config = dict(
    num_hidden_layers=26,
    hidden_size=160,
    num_attention_heads=2,
    num_key_value_heads=1,
    head_dim=64,
    intermediate_size=640,
    vocab_size=3455,
    hidden_act='squared_relu',
    norm='rmsnorm',
    norm_place='pre',
    norm_eps=1e-06,
    positions='rope',
    rope_theta=228000.0,
    rope_fraction=0.75,
    qk_norm=True,
    attn_scale=0.146,
    bias='none',
    tie_word_embeddings=False,
    parallel_block=False,
    extras=['capped logits'],
    init='normal',
    init_std_qkv=0.0427,
    init_std_o=0.0,
    init_std_up=0.0427,
    init_std_down=0.0,
    optimizer='adamw',
    learning_rate=0.00367,
    beta1=0.95,
    beta2=0.99,
    weight_decay=0.048,
    lr_head=0.0136,
    warmup_steps=232,
    schedule='wsd',
    decay_fraction=0.812,
    decay_shape='pow',
    final_lr_fraction=0.0,
    batch_tokens=65536,
    max_seq_len=512,
    doc_mask=True,
    train_tokens=349800000,
    max_steps=5338,
    dataset='wikipedia_en',
)
Each number is 500 + 25 x the weight over the matrix's rms, rounded and kept within 0 to 999. Layers, rows and columns count from 0. Numbers have three digits each.

# layer 20 MLP up, 640x160, rms 0.148, rows 268-311, columns 0-159
500506498490512505521479487445487504497496473548527544447494516529444474476469492474486481519501507453517493514482518517518540494518503477512483440481516504488491502544508538519498462493498500503521517515516537519521531498497521469489506504530512525499498471534521524518458490458498520524509463493441504492517481492401458483524519523465538468521493528515514508559504491523505445427499465518504451476495506508482514545497513496457555512494507496549520511497453479529526508557517460
534493453486493534497535499520455509505553504511502511482523533557498504503475470528547527553493517502562527520519503473526500482498486472489460531493486507447480532482488563496476453496500489472501494479449478513485534524456507505509527501512530513509496454535508456551505488506498539502540527486480478481495508529472479466485482488525480505483504490513534524523497539509482470489504454491448538484516473523511509478543559493515536508454465486534482502486496495472477490490503479
453465464527530505513500485538502537520481512501474524472499496537472475481480432490471499524528497512509515573526486555481527492460463532526474474493495487471507499510565527493535431485499530493533553479441533488503483503534490472469441530545485529497474528501467496546464445509481490467499486513544524533500509490491505468487521501467553513516488503542512543508503492528482471461520513506479451514510484553485460469507536450521476516517495522516474489458462491512478473534482505
499429456489493522511508525476463516462477506523509496488567504539503522494474505526514447501500486491506544546498515516472503493473498461494487478496460508495478483495515529528528469503478531511488469508512495500452502483470485534457465492510507528506504483540506471552519427522497521487530474528435473522506482452507492479547512474481480487469497420458476466513520536512495509483509481490441484501501509519501526529481557528521494443518487492507500520476490491466504480513537489
496464506533524492532514464483484489507526498489503512520500497542509440493532503485520461531493488489506492485489530482474468485523505490508499535448487493495536481488519542512499498512503531503520498444477492476483485522472491500489490512514517493534467512514461528490461480499472476473464468497537512543538495510527466481493512484503466491466513479517527511526546555486510528461496517517482474507503469495544539485518468536469480492465518468530553514503497504464507503514479518
467505467500529511459494475497504512495493517512571513520531532512468487498527489458521523511508487481489538560465505499546505539507502501485506491437483496476496483462490527495515480488524518487504490510512493482519488452465528535513526541540519503507510486499543513482460478480479449510475505501522550520537496499486502467520503478452528471490490471521463526507544481508491472508490499528500491508489493516499468480517484467526476493476509459505550521491470466469521533473524505
490491467494496499505486498506509467470486507495533496516545535453482494522536487504560569473515492448493550507502484495462492524499529522490517473470450490455464466493477484507513468495540526522472446484459469504477511508502475507480490546532501508504501514465446482518512494490508468498530526528467514455492479466503493501483503492477531484494472484526461507474495529528500511467488513506507499514543482487473506539488531582516514467521497485498499524469495524461494506515494502
471465503479540503519519508519519488520522485510549521520498496487502461462556450506458505498493488481498494505485498477555515477471463526507499475489515470485504486480535468472503498463532530508502514533522479483521484496532521463521538510500521508517505497541500537569458467517493500516503507516511522488466505491518465493498510462434524489471483497503512543524509507530491468487454509514483522485521491514479520511516515445485529515518510527529521531525507459510515519503513474
464454490528523514480513505529510544496497550488492524507533503462453531508481438489494491479498463510509493526525462566527520511513489476537440491506521514489517516531515464538522506477496549524501510507537495506523510451505492577472500505533514522536502504513478478490488474547486527498525465508504501525491492517505519493486483462491533461541462473564500494480496508509515478490435507554507531498523476506488481497494506482504481496526467529478510527508488520493478508501500481
455497420521531501513500477501469509502475498504542505482502492504528488500538470485529518471507481531484498517478474524521485527450484476547519532455499482500490493482510525486512447507504506524495498517515510489546471493538524513462512545548496500474482441493524522542478484519487490514476522520499539566503488481477546472522495482431561497469446474500483542478485526521478494470458487513444486531525539523496554509529493520461486519490528491493522520512480463513555542501541464
459449479524515541546494506512488497538551506515548525464502458484495479528509490529513538581530487506568500564511489519518474468534493522461501525433480488523487486538497508547477494495547508522538529508488490494479511492536455504463492538496480557516456453508501515498505472505498503477514449501529506488509556528511485502509500506539503509492529484531512513500542472511507501496493536546495403506504549554471521504523526484491505514517481472470469509486490536472515446521467496
490436497534504551506476486464492479484498494548480550524514557445507489537527513441475565515492515460519516503464520499490486512533474485527480473473508546490500457503506500474501486478509517501483524534549511497486476485469499514535485537490485515460508484508532488482525450516505505499513453505460478490484484473529502522519442508503525528485488501509492542484525532533510522496484507481549474499497481526511493500532541529503473506476454473522538533516482527494541508521495502
526455501549507542521484512481531476507511510489510518494508527510500476495506509476518521564505467437554524497451508469522537489478482477504499523471481505488473460474497477459553476459500478469495490474516521473465536514415446506519495498530510528479502475528532492469491499503484497505512458488541493481502553468513472487499497463534471497493496493482525517491476472509558466499509447508475491483506515493451503527504547504498489509497493499483522534472517489455521500483496515
481492499511499501480569487490478482493528501517503499476503483523467501510506513519568505474484501482515518485492507556478497523514532517533503450502456517497526463457508548501482477497526487491480452480533486450529479549446528502500491500522519509497517459480534487538480476496506534473497479485490470538482516520536504484499526480511465533498473476447501491448547533492484488475446509529481572504516501519537489543495488496459444495561482460497556516547509459498493556521513479
515499457534521510503481487472478521534507488505539504496501537499518542506480471459490495538553468483475523507517469482563486548470543523490484455506505500474504501449551544513514490502501490505526485522538489514519507511487498530546493515518492519499469467506464526479468483513482546511489490517516516481488484458492488519484511505496547509488473484502474530475507501513491477504462530496477517511508454519494537479474495527518476458493489465535518522507452494514502490498527512
520487497522561509488507496495524488486497519485502520482495505528498463505504482498486522497522478521504497531524488492500482497504460526539469494522519445479523495477516511501523504486514541521528500507518476499491501504498478511505531500526511489465524518462499480505453486519445493485500493524487489497469529485502516486493491503467511482495482519524510513482461489481502483513514501487504488500482466499522469528478492476475493505518493496505489466496467467492521471488477475
468494473517494496474495537477521477519487541492475507541494525518502472483511491469520542526511468456496500534469474484517468536483479535497504454486502482527515500500494509450502502520538490519500501497478519496512490489501514530523483508513479521457494471472501519536496492499489506491504447486472515465472537437504504511508495488498549500528503462491481523475504447535496498430481508537478511504490495509477507487520483465480527513511498473489553532535471506514492540483507500
509503484497515524495514485503525517506524492526491542487496495501519509498515473500524520497505513512510480510478475522509501489524477513481461483509484496487497463507489534474508466533511510494509507485491500490475499515510511525499488496528517494496505478475497494507499492505467499476513510517513530493487495501490482530483488514489522510510504500497506485495469488493540499495485484517502510484511523528504515502498493492493505503484506508509491501490496491506465494490512491
504506461530485567527445473506480488507491558586478521527500505468448512519498493512459500513479528444542544493465495475496521511483515526512515528511456539463457458527539560484465525517453507486509509494541476510491505491452478533512474503535486493479467474513455478498525474502512503463481486485487528491454515459454478479500538453472485507484451515498557490486496531505486477481450500507521488450491503573455504468533510534482473504491469425529521506509466479503533499480495484
526524489510492506474510491474495490501520525506480506490505561502458504458483445488501498493511493506507508527492482522522523494533482497479527481479487532527491468525464500536479483424529493473485504471490469481441521475473529512523489485509463523572485519521491499503515512494491495497525487510500475474519516493486495513489501507536486513512494492485495498508498493527497518464483522500514507479555542527495504499500491534521497514514493499525514503456499503531491517522523488
534499488463505492507526504479510517477538494488465515497510469479498485520475503495507528493475550474525495497489533538547515461496506531550487478468466519506496491465477521506498494498507513482507515506518533485518538537467499513503494536517526561512479504489490476475490468504504529486491447497505515429479486438461510510511542474482528498501545506509516504459514468488504468482463487517494490496549505520496504477519574489486486531523495539503500494455493504481454486500505483
515454440497514553498518493491491516473530483528493508536517508523464492528479458506509484506469492476518500493465503502539502495545470544504526519491461533459498510509498516495482484453489475500484497473453495504539527449457491484485531489528486531512492472516502512527513498537493517497499505502508502505537532498498465487542511456503501519499541496483494488546479486514474434506510488533497499450507529504516521528517527532502511499502483458538482509508498469492536491554514474
490521484527487538538497539512481477461555540524535549506519525532476482530481477536498536494519469504546529486472503523487473501514485515512479496478494495494505439507482517514505518485538485497502521468535542445503506490443516470496462534517559554465477474508537520479479461496513511525481533494517487529502512455448491504488486489506514523509482421519485510465540492535474481454488454479512475500488486523530495505495516474497477513511505491506448498513494490511491483473518516
483512532426510503511529487486537482490478487504536508451526474549509508471526479517522560523514499514512477488495469513514472495551482513529455522515477488524513512459521477488536520531536503491520476509504467481530502486500496557526513526528468511524468485518482514478490487515504437494480475488509505485519499523505475519533479458510483510467481476459469511476521508524513480522474523532517510475532528504462508533502506499470517475527505521514555483515502491485518521524517489
455457528529504535476500545485497511489518504494463522465517494514503503494489459526501491509512511490505501514497523470487524531457459494509528511482482505503487497483444572504563441504509481507480506486471516496525515510497472512526471526517518496523483489495475514500529498501505494482547514512458509480520494516500487490504514530443502499508513487479528506499526514504514473507477499506492526526499470510481519467516524483495498536469455518534463507477480522499517531516511461
484506531534498506532469499534521495504500517521502508472516459496500488468506493540526541519529495518513501533451479535490484479532490522513498503454496472513489527488489520486491511479505485535471518460495533488523508497518490514510451530519504533509518516468478504504501505505444452498515480546476487476506511481493470521514506472504524536518476456498491494483532486549528481519491529493514514484497443490506509483513495485518497472450483468531542493466469482484545478528555502
498503496485511512512514496511496488525531541513504504466515528474492504505474512488516491525516483485503510517477489511511510502481517527506515474450505482517509489477511549458497505477503513480455495495516477487502498471512514513472478521533523526533477524477488493518456487466499501493520499526518497528508486503469493489523483468476488485517492476490491487491533535500501494488504468504499495503504484524485505516521511508501510487519501481517519516478457482471515497500533494
509500503473552508498554470486500488514515540522502534483551500503484465512482499508498503468517494483524511525457492528517497538499473534499481485515514476506507501482440503487496468482503539451536448493501514443515524466501471487478449489562542484547488519503509501582467513554465479458509489495508497515473519527497491488493525463480535427514475481507519517443506508542495505496475512568539495466487480512498439505506513521487503514565500522487512511483473516513521476490501525
479499475510506519530580512541470469506561514487537498463515508520453585502511480477484478521520483503533522520540497497529482509527509537508465487509488520468448469541492491492522497501469503456509512454509465514479557534450504531487496516487564537529499541480499474503500472526489525484503487497508507515551497487528492492546477480489491478482478479508484528470508509473508509524498471502520439453502510500504524500474582469485457543469488446528494509495492510469531471545520513
497496489500512515503505495500496498505502511504512514495506511495492504509505484502507504507507502497520521513498497504511494494502489505495496507495480505498497494494496502504509491492500502496499503491509490502498503491491488506500492515511497512497492497495492495509495491507491508500504487508498511512497500508488501499504489496499502493502496487503506509500496509519490503501492502506490505491508497513498509505503511508494502503512496499508502509500481503494502495510496499
501495498508507507495508498497498496510506506518507513492503499499490497497501488502508501504510495493517501507494505515508502503495496510503496492490487506500494491494504504497504498491503499506496492501508488492503507503494502506506485516504505500507488497482497498506495496498500506486505490509504504508508495492489500499502494502497521496509492487499505503505510507509507506497490500509500502496504504523501505499510505500493498488500494505510513506506488497490501504505507504
528488503547512495524481472474484507502519501535515509493470516527480455482527474464505499518496445488498526512462518543501463480536483542497521472522485452464496482499519534520523497461546520507536476457490523523548528476481465535480505513539494530512478474507466464527487498522462475462495412531496494465472533531470442503572455447469475471492526499481581473498524491507532439480482467518494459499543486510493495453526524502483495532478489522501520491477484484503536527521492457
490512506489519481524493475510496479506486519480470500509501492509509450514531495498512503530499443474488462535519497479543452525511469491493505484483493485536516514497488557510494536497496500542528501489537471511473488520474492497511489527503521490522495488463537525501464506488431500453503519494499502537486463483494526488511484491502493499457524473518488532486529482523488527460453517544478485500515518492526496486520488534503508503526505460517525472523431504488491509506493461
519496528468487529496488512469467486539508537487497535435489484534498467501512486505509481518523466510563502506497510538477435533505499483569490499501488527562483472555523498524511504461512490507469482456500458534465550518466460483466505550503484494522517482449502424508508506517503541450503511495484511518513517535499507495491467426494550467464440489465498517516558505504523468448484506533491528506563526496488468520496526531532479483529483512458520485485470500511516523544449482
514474506509521514546497516480519486529512484519526528499506559487488502466474475500503479541518486488533515502498495507515489494481487473519466520463504479493465452485510518527494460504497523504533457460487491518504510539494477500453518489554489509503491526481497484535495499538487489488520501504491553507468518514523499534493481508518523452472504496499514526526516476510539529472496464518535473509493526515463475542486524481505484494490515463481480503479511471522488509518479517
497493496504485494489508475496561497500508491516499509489461471517468506515481507508450538489544532469525511496479536532565484493506448506528527458446470513493510479491499487504516476519513498441532473490515473517517498544497537500489481510523488495513477503499495509475502511503497523498533513492523530507539509502489474494483504520461477486517461497519509497493500517526542490488518500516503494504493464523499536533589520510494511524496476473515503498469473497523527516486539496
496511519497504505447494483506562475520468493531524518450531475545519479476487470505487484500513448504571511515487490483529485520482521507516493508520499513458449534474533494519504495492468487486526505493514522503449516512504509548462479502503526475492499487500443446528493472517496480514497475496477467483468504543493462489490508494483501482481464482510513513477525494483453498528481511545468470479542518532536469535472495514451513507552455510489551485484499472531519472520505497
534482471518505550490541537531494503476474509493524522529525517458499520489536468534503563483510481548506511468483543527490456516537484504466478510465486518540537472500492513527487497468539520505465496456510506477553502529497538550459514480514485521506504504505503490472508468528493536491486504497511471489486485474482536532483484480495489486508495459506474496506542485499505481478462531540464522495503483556475459490496488497474481480508485503505530553494476534509509502488491460
514514487558501551472502495504460548512495498527495504507479534535513486525482486475525497535477473514531514496477484521471506521490475498567508497485495544456492498527524495516518482481499524481458512457492487506435501506484457534498525523516485472490482519501449457501519494510489505499558521505494465505482492520490534476494541474496484534526506476494471487519527491525497497472488479518473518470535492527512493517526488534510502504506486489484553531493494468490527473508454505
487500504519511516466527509472491529499525473520522508494559477512463528473490476490526487562515492503503517531496519505526509502539462507479526497511495515515448509482534484500518479461458503505470469459496513504489500476503472539478473517545489490501508481508468517521505544522487493493536492519459494532523463500473492547473482494508505491496512502517516524467532465536504501478532502543509485492495495502527510514490525486486507496499458452489523514479492537513534482510506472
525534483476513544484507510540490462531499513477538524467508471470414511468499513518532518506507486535545492486506494548533448523512482552523488521532484463526446485454509474500527505511505521474455476455509455459478549487521493503511535509489499508549515503489472477516460489552486489490502482521526490522501524509529518481483501467480490474521542464436532475497466484518492494501430511534488509472470494511507493465506485508506451492521521487490541512494493507477530487490469507
522483479435520540534511515510518497544501533547517523525528516471493455537516507487479522530527495504562475511511475515529469487516450530536453513486493463501518488482513518503534511485502506478513527461546538500537503500453522525456488484515451504505514470478511497477442491499513499475523481477486498530460515537489463514489458509517503485461538511500506560469482522503521473495426507485454491455533508513533463538536529518499488534532464506502469500508465465503501528548501534
501526468471508503554507495479498507518541535533491504486495520463495475474457487542504516511520451508510520528464515519485493563496504447501498484504442492507473494456558530515538491494470524497513522454518517522505566505480468529499456518496491513527499494465448450514517509479483466487504512517461471494528498488499476510538509505532491531496523484479431491468474503529505471482487480495468506488508498530485492552500547545508510460491493502489496536473474466434545493554502521
478452498483510507502502529450490448475494500507545505498501499451492519471478509511540509497530445477508506540514508465503520497496473468494525449495498502488522506487494545482507469481484497483500457488461478542506489518500529559534514482512499514475509526499467484535504499501482547488488481504463466479530503479509508469496498498510476489476522482526465481506515478529498524483513497505467502506523535517523465500503558509478473533525482457490480525473505523483506526524523482
# layer 20 MLP down (transposed), 640x160, rms 0.133, rows 268-311, columns 0-159
508524513508487482526504479500548502504546468438461507493486492453517519493515509494547484525514461485538496516494505536510468541499498568496502506560514494480454507530513459522503475556436480508452486482525508456488514483478481477495499483480538499488497492487481512507532523518482512521460499536508537525491476542441551516502503494487479534454534481504486503491471485517470497522467477539454504500551465472496454475454507551526546525529494545499517526505510484471514504483497481
533494502480495523468519497520535526501472468477476497508500503491498459500515504511482530534481486454523513493510501528521536493487430479520464510562492476525526440495527512476474475522546529479502466481503492491524525493510506543496521496472478501494495524476473502447541463525557508445480497460516511479491480486483513549486506489510503486493508503446516461508537493489476495535499560477497477487487481480557480489510486446471484456486523536442491484474544513477490481453447545
524475488502519489485524524486510538495526517512505464501551474490488517528511530464501492485503457520450580501524479478510546482547461532491484472504461494450562566494556551518488496526541504538519490555502507487497532517469467514448512500477485483555495519467515502548469501534488469555497507537479518508490474503470469551480469490463500498498477510442526478504496466492487510529495537576525493534502460467509495558476522511503516500496484481520477547508527479512490530505539523
486496537495498519483487519474463486484514526501531522536483528484460453456446519457495498524508543464450470479529500545499540552480519526485505500568476457499497516551493527531519535494488470468527531527495524518514498498484481501466497514512522476494499512493498508484548528494470462481498480509524482462503511457443484462472534486536477502508494574479488501509513526523509517558486506487507489488514482520499492466499551556480485513484485502506480497474492539447492535513490449
483501476437469475525472523475508502482517480441486483498537535473517484512481490478507512512473501500480530510491433514488488485468497494491488503513514509500509434514514500474490490508535502507509503481526509472469532489476534473484492510490507507539506489523504501524493505521530464548468509484516506542497482485512505539518506498499529529532515456504510461510511513495512497481494469464472505513503500484522544472527473484486494505483498464521487532525522497520492518445488495
478525507521533420475504481458507507493501490484527489487461491470494493512482551534493493511503477478432478477511452489492452493523564521495479511501486556503480503536478473497475441516454496461451518540503512478436525483513506441502481507480530457475495493496508465490507515487476527452492458505491523509525519487503521513533478519507491491463510502481516538489478510541518487469496512506502506475493485483510475473497469481540471553489515517530489503502493523507513488495535511
513521513499478421542495509470527501486477516509526459475493465511506536487522510501483495494513531540405476457508516552529476549524538489488505550506498496553518508485526504498488468490482480500520501524530516513499522508512502493519544524494518487506501485519515497497487507494486485490517493510539500491477486474480491539496529455459479488496488532439526508494505491519521478478501481492479512528494516471495487521467523542503510519494527502501447480480485466496479530547522477
467503489522469548476458521529522465492472483500543572501485538469524500476490498483494483499455495522495482445498508524530486512531474534523444492527508531509509475489484479496512468491508514463485517477533533498499484538480475533491509510541499461505510498454509471513514496525479492503529471501476507539524495498493472506510486480493502571498444507473446488535492503510513502492512519521513500488498523557533492489487526464495464537486486537496499537518504500518534552536545528
482449484518528514530517493498453489472531494480503531538488484591520464462507465519516481504532524446473455497520488542485518500483479512507504542517508485496514534532492505492477489468499511462492499483524552494533501517494487478487498497485540493482461474521490513510548500488486522565482489516532468464487551489493437481556548489483471481513526523489507484493458513514565514507516497538501500492489495504519471485449484451471527484499514485485530531482538482480504565503526496
463456500473486437505521490513539494523532482497503522505459470465508485503530518564525489445532501471473453475564489530522535549496477506555507503514451516512473500478508465511530487490475498541464518502520510498492509495531482425509483521512504518507507493474526465461434503513472456499516534505453473490423519481502475524490462477487487511517481513494535489486507519505482537469494470510525506500513524490466460543487519490517504535510480512524456475449491479543532518513464483
466500442537534518482473489547482547508503519503508525538475510476520504486557475522472468528442511503514477474501451500508484461462529490485489562520520499482442472502516455494493519453445489543546517537496453516476501509495471462497507523490520500497507532517479532460493466483508499490493510486482506495505471510487540574494501516560520558473533464490515477477526496502515511524438528520572534502500535503514492480477481474514517510478488539490537495530455508479527464449523490
518517483546540499458504504480546502522534534480499510502510495517510483492494523516482494486517518486493534439517500485530487477507508542474483490476483497467543508497456490475502469518499457474497492494515490506552485473518506517499525510544511521488518485494509485491523503507515456510495503524493497531589465524477518552452499539516527470510470500517508504517496529462464551474531463491523506500495489497462505530467520493480513475450508524495530490464539475490491523493501457
498541493497515520520544503525459508513486456493448478479517485514497513518488478525468478482501456499548517522545502514518474497502505493516502556463507543473508541450525488450447533531483499483487476485488472491519515493505480498508467446514487507514485475453516489455536510496512517517493514488507474494484468475516577509476522471520494467512478488450469462510507462520532497510481507462474512561542514469441514501490476463501503483531486503528502498517488516504461499495537506
534543478486476460442473529442479499516533508483517446505531455499518505517448461472479503518520520509475448540533537423476486460482457460503487544469518474479452471444510488496527456501477506499529526502517488480534504518489501549477482541537508467536485495454528536504502506470490484509492495473481503490546489503491516500516499490493497509470481443547531519559517444523486507509528517534496536530520507472532492487526493534482519523461461472496490482456519543469545509452518542
499521547534516486511515516527489491498501522523512492471505530501490481504573513504508543508522480495474508478529520494478524507485516495476530522492527482508480487491465495480489484517505506492514495528511502498481523537500503474487499524476460506511484501488501497518480515515490547467524491513527502474480497536496515547501471489453471479526503504496469510581497473494526526515525501502517509486499518505453507507509523499491516480501443512430531519496503490524489494499496515
489519465510442497479494525504458481501495473509492477490474523505501505483496508512536482538476496468505517452490527494514493487502519502494510490500474558510496529493479495492507508514513493522486534509498486514519507507487534536528456539526491508517487498547484492475558505503550496508495507517493518513511542492485517514493473522464493517516529483494518455523513511528505523503491539518464525519513529525513488468507485498504496509536484518484482537515525519514508492492515500
501544508488472472569540462490494468479520493454491417510508484508513523500489503536505489500482507514478469528476526507477467507505472492520570509491494519492478500507534511527486494508471512528505500476502545518491479498502498495493468509507485497532488570489481538489498483526470488510537515485507500542504498530491522477470503529466476502462528472453527508455509502498488525476478492493528480495516502444510503493488472504516501495511538512544490490504484527503503479555474526
486493490507531534505517476502510501512508502515482468509507484482498519494472514504498507510524527477516522529506481528495490494494504511492503487474493494527496500480482515488490517478513497490479523498495493490512481483507510504504518521516516481519502492477502504506486500503504527498521484505494497518471481524504490488480504495488474472478492502494511493489492502515499518502517513514470513499497498504494504506510489509501490516497485510518517536495467486517516495517491470
545505557483442477500547547490514477445504481525477523537487480471489479459513456493490491538481474557568457401497505448520491486552490511528492512482554447491523532532522477494516521452486526555521511486543526505509507465437493493502529525451456468521494497464517497506527524493580460492521465458481538483472534498523491473461491507494501498538468507483510466483458491512498489506489492507496532484463501504522527502523504515475505504493505514444544471543530477531493476485512487
541531469489486467488493450520516508483469480506465492503500495509552491503505492514524485526477484481488522483486471492502491475524512487471530516502501492503503488487510520504494561542495495492491486472506484477493475485511440463495503507545492485503506507500505483469494477510490512473464490496497526479486471531549487467517514489512534464512494498488490504486510490442502508464496491528515510492459516507463478512537487494501518498504542503487470546502508493507513497510459532
505485459469515454499489509525516540468472479510518455546507516505514489482474506515508452492540489484428561500473494440523531497505435466516518455499513545517544491468481529492493466506513527489506514505493487491527561511493499483478502510520488467496530511454503517435460472477502514468500475554540510499501499489511511537483462471504519469514525502479461484485504547454470515510508509499542506498468517483497531488511491482502464492514494466483491523498498490499448490476471550
501512510495508505501475508480492511507511500512484535525436479486470531502462537517491449489541482535509477506528463515539518485547525481470491514533513492490500486472486540513494502520502486497514532513519476538502510512482530491497494485525476486522483501501507550467510491474486545472489484500479503471526519549501525550496482512446488517529528542477539512497495479510478508471466498509440496516497493484513496467514472513574494531528492520457514505526504505508487510475478454
536509509528488518511505510478462534482458474496519522472473490510475470475498501450536484513485503501471540472467471509533520477496493526496501487514514566493473516498544485520532512557463503509468546468482439530532487478482569513546539509477511510535527491491501481520513557532517517529482488476475515525484463502536519515501510481531486490506550536475504434496485464512497483503489514469512468476507514496538532518487486488501479475460486479546514532515488515480500494475502478
523541497528470469510533466531450484511521476500498469522466490526446480456469502522504485487454512505490497498538477482500508481471484490438499514483496483502467484483516495546521467585499511492489498520475514470493508519499493557471456522501533487521509480502520492479555491501514495459495488502517526505509533522509508482519507501476498444493518464474501497464491501493540523511482523521497547525493518508516494476468489465504489512503516547484516504458497507532516496511519485
486504514473490480508500521532518487513535486541463471512479505515496472462521481462515536524531502473501524494517470475512492522534471543489505537505510489469493532488504477480485539467457465498492494478522485490541529494502469512495511504436519509485491507509496451471501494536478477487485493512471502474525459537517482473455496491489466492468490510481467494508516512510515502427546482534502482557508481476536501531488446517420506539502525516508524453480508497485501536473491567
485558513474533468494518493505491501473501532516563449508479533493482499503476464483480493457493538472480470512495516459519505483512513492482511510520481520480511491552504528516523472527472509498508469500525518517472531475484514546478497453478493460478515502477511515522510489517511493498498500522468479535524515504488543491516487501513511476479499493539558521505490492473485517488476515516481452513499504433507479550508494519495513508537514496487529524559513530490529526507502511
486453524541519514493485480486477482525494481515478531492507500497499501461503491501481478501526489493518476494503489519511482497522502457518520498538503517516509512494501497480470515495471514503493480493479491515497486485469492467505475503507498498498522502505499504496494460505490502488486506507468492472507530501508482524512469478504535483516517518470474509488492486507512512490504517484489520478473493521530500526515495487549521522514496497479476520485511489512545479478506502
526498489505563400521519507500513529483522478490514506492539496519513466454513510509476466521462518486440516507498487495496469472486498531485500491489501508448505530516477501484474512526512473480499482532522481521482546484511489506480488536450504533511451512545485526527509488466477478505464518494501481532497519487533530539531522446491521498517488488496464507519494500450488482495478501520497486522462522489508521495529492511495556444472546490478489541540541530471497491512530531
499523519516564537526521504492486488467497457513480559530514485462482494520538483512498472497489489445532515493489482504485492481482545405473505503495489472480469455554491527493483462522514458494470495508480515458490460510515523488479508503540470482508541481523522475506426521537475502524542474536477524510503482493493514473482458562524520534492540510474518464540506492518484556484498520542504545476478531532494463475525470514491502487485502504473500497496539497492531521511500499
498499505499501501505492501508494502495491500493497492499504495497504501507500496510502497494489513505501502496497501496502496493497490485497498500487511508506504501504501489490497503491490510506494509501499488509489492495498495503502506511499500492510495506509494505499506498506509503502506498502498497494507499509493508500502503501491495494505496499507494492496505508498503493499510509501509500511498496498498506490506489496499508494499510496518498490507503510508511503497500497
502502500505500504499499497500500496502498502504502502502500499505496501501498498500499500503501501498506500500497501499503498502492498501500505500499501495501502502500497497497498498499500499500500500494496500502501497500501502502503501500506500498500501500496501503501498502501500502499503502501501501502499498498500499499499502504500500497499500501500503502499502498502498499501503502498500504499498500501499501501501496500502500503496500498503498500499499503500503503502501501
504530477492549642483494567489487509572514516476509563488494510485491482504494482526487501518521477515570566541497519479509543495542525470507492514481560525492547478495540492514502507493477495512471506506530527529503528488492466508543474510483499461478569529509505495495531427534497486503534470506490553505469497471438528518497505492524539535501534489459503539497496513492522511485544446481526489519549464517513495513458495550507475496463455506503507464519485511506525500527501498
515540505507491454461477515504494511470497469511516460499503491461500512523510520489501454514481493466437475491491502513492527500509520507511486495501514516476483485472494502507509530512519488540496498516520437484526502467482500488487478499491504574501480484494503506498482486538511503508540522479520502505531516502487518489528513460513541484470500505511523453490449550513512508527485502489479512522476524503516567489504502493508509476479522474512499503493508506478511519512492509
534509512502479515481478500521494469522491512492486490513474464452531506529514507494472527516491506477457485471496480514470488486459495489498514527453531544525488506543451508516510451470477435507515472518411514527564484508499493518498504497457490510426484495450457489497466502517559483489493532489559497531483510519492516521500524501575514502489497488493490480513478554510534517504514501491527506524514525519523515501517463466518455501473465498453520516541533525504465503476525496
512538515496491512497467526507511506497493508491467496489489500504522515533495511455499522496495480516447544550525529509470520508526485516508534514459512528483485476485469509463468527552462506491462497488497500510473515506508484491515515489493535493506474517507528453509494520516493475487523504540488523479489495510546504537495534515532514509520526498491500519518539462498514487488483491490523490485513489469506474533502475445488466510512471491500479492493466476515493473515503493
522509527486452440479543532455464516512505463504519496476548485501523520473529485482512480517504530508448506480518464489518507526503489554501524525488482492470524520493527455499487508474527452515496484528474537505472485502537527460512501488465479490518477467455513520473473501533538500473477491527499497505461457490456495464478471492498516456507492471484495455526510485524525494475497486544459475485499510530483517502499500512516477541473503498496513492520487497501467531483503509
457498476492494528448466522495515526502482509489501504546516519492511520521546476472529508489539516504462477479449502464524478525508532486524505502539497474514503498518467560482516516483540482468474501541510471529497532535500489497498508476485487534489558492529524534512480483496513487481484525490467453513461500536472509506454477471525473516485514517489520484506509528475488479522521489515523509519494486486453482498445538473504442498524480506510523514532527504519480507457456495
527520494484501451471531497501477498510471487541496483466500498573494434467456514521512495541481516523550460483493497489513478501458455439532500482522482511504517521464503498509511466548511496554508463484502501518513512474492475493534472504509488499506475481469497488561435479532466525497494519501516518500509506462505512500516483498486461510532527499462508505484482458515490465466528495513508507516466497476551530481523474522504488466528527507519485447507473485459525479496495493
507514483495480474501456511510494481515455466506511473455484473534506494510510493528511494451473473502506512530522450491495503496552498510482523481523478479528454488524521535537486560527533502500496504480460501499514505483507454542511519498535507553483476529489452493483487501511528485514484482467531485482502486518451496521508492455469489491522485510514531537490505480497462496503492486510496521511513492487444501461500542502484486525519488513495492498486526525487522504488511472
490464482497478508502519521491514453491522526526493493533486480539523514518483510508471520499564500494497469437529518507456493491495470497510479533464516427483525466476517497487540514523535507481513555518545539492480477474516508529507496504486498465501493495514488506473504504452513507494483521486498508490495530530500514517509471495524507499505515511533498461519520553489477469537466512498521505529467476524488522521488505501522527502507495533550532530467490520495480498499511506
560536540498521496466507501499510503536504500569488490525449513500502488473472497540503518443503508514466450518462481494494471451532514511505481551508575457549546471491516497505540477483503489562516504539521493519478424490500511526553526508470547497488501488497506528498509517476519535497470463505462511475514514539513555533488587479487547503478480481504508487529521508521508533488480494512511490497477486497506493495528524545480530525522503469481521488503511481481488484468506466
492454485528537526497494514477501556494518493510483520499520503462549506455471495495486500522464503455484496463483484522518513486482509491525487500495464525475460487526460516490465511450507503502524491507523528528544460514499537511492474520461462474501520472543501461500504534484544470514556530528479500535504522448519493493488481511488514489497500549472478472495504476498546484500429467506482521512487556487496492497488499535519460512497522513459486498489521529517504538528522483
497583507493488500510458467480530478485505476518494466504479430490506506487502601482497526485516464526501512509477518531471512548533471438482478508575476527515538493496537517498494526533474491520478533466532467495511480494519514530510509486486490451517500461541471506528523481470496490487513515524489490513496473493474459480493515547505499548504532502493494478515434500460479499514508498473504487469518509529515495544467544524473480487481496497466472521509461463514498474474506490
515513497544486467478481490505503511487514501486485482499467521548454512527535523448498545521511520528477506503529518484488501480502517528484466543459490459524518510502499491534523510561517512494483483482483532468526527508497535491480503516481532486513496455508529507475522494525544514500518537485470526508456493517508514493513510455509547477470476481454519514514518505502484498542477474465515529487512509481533483502468510473490495488499479497491478512516457475492461504441538515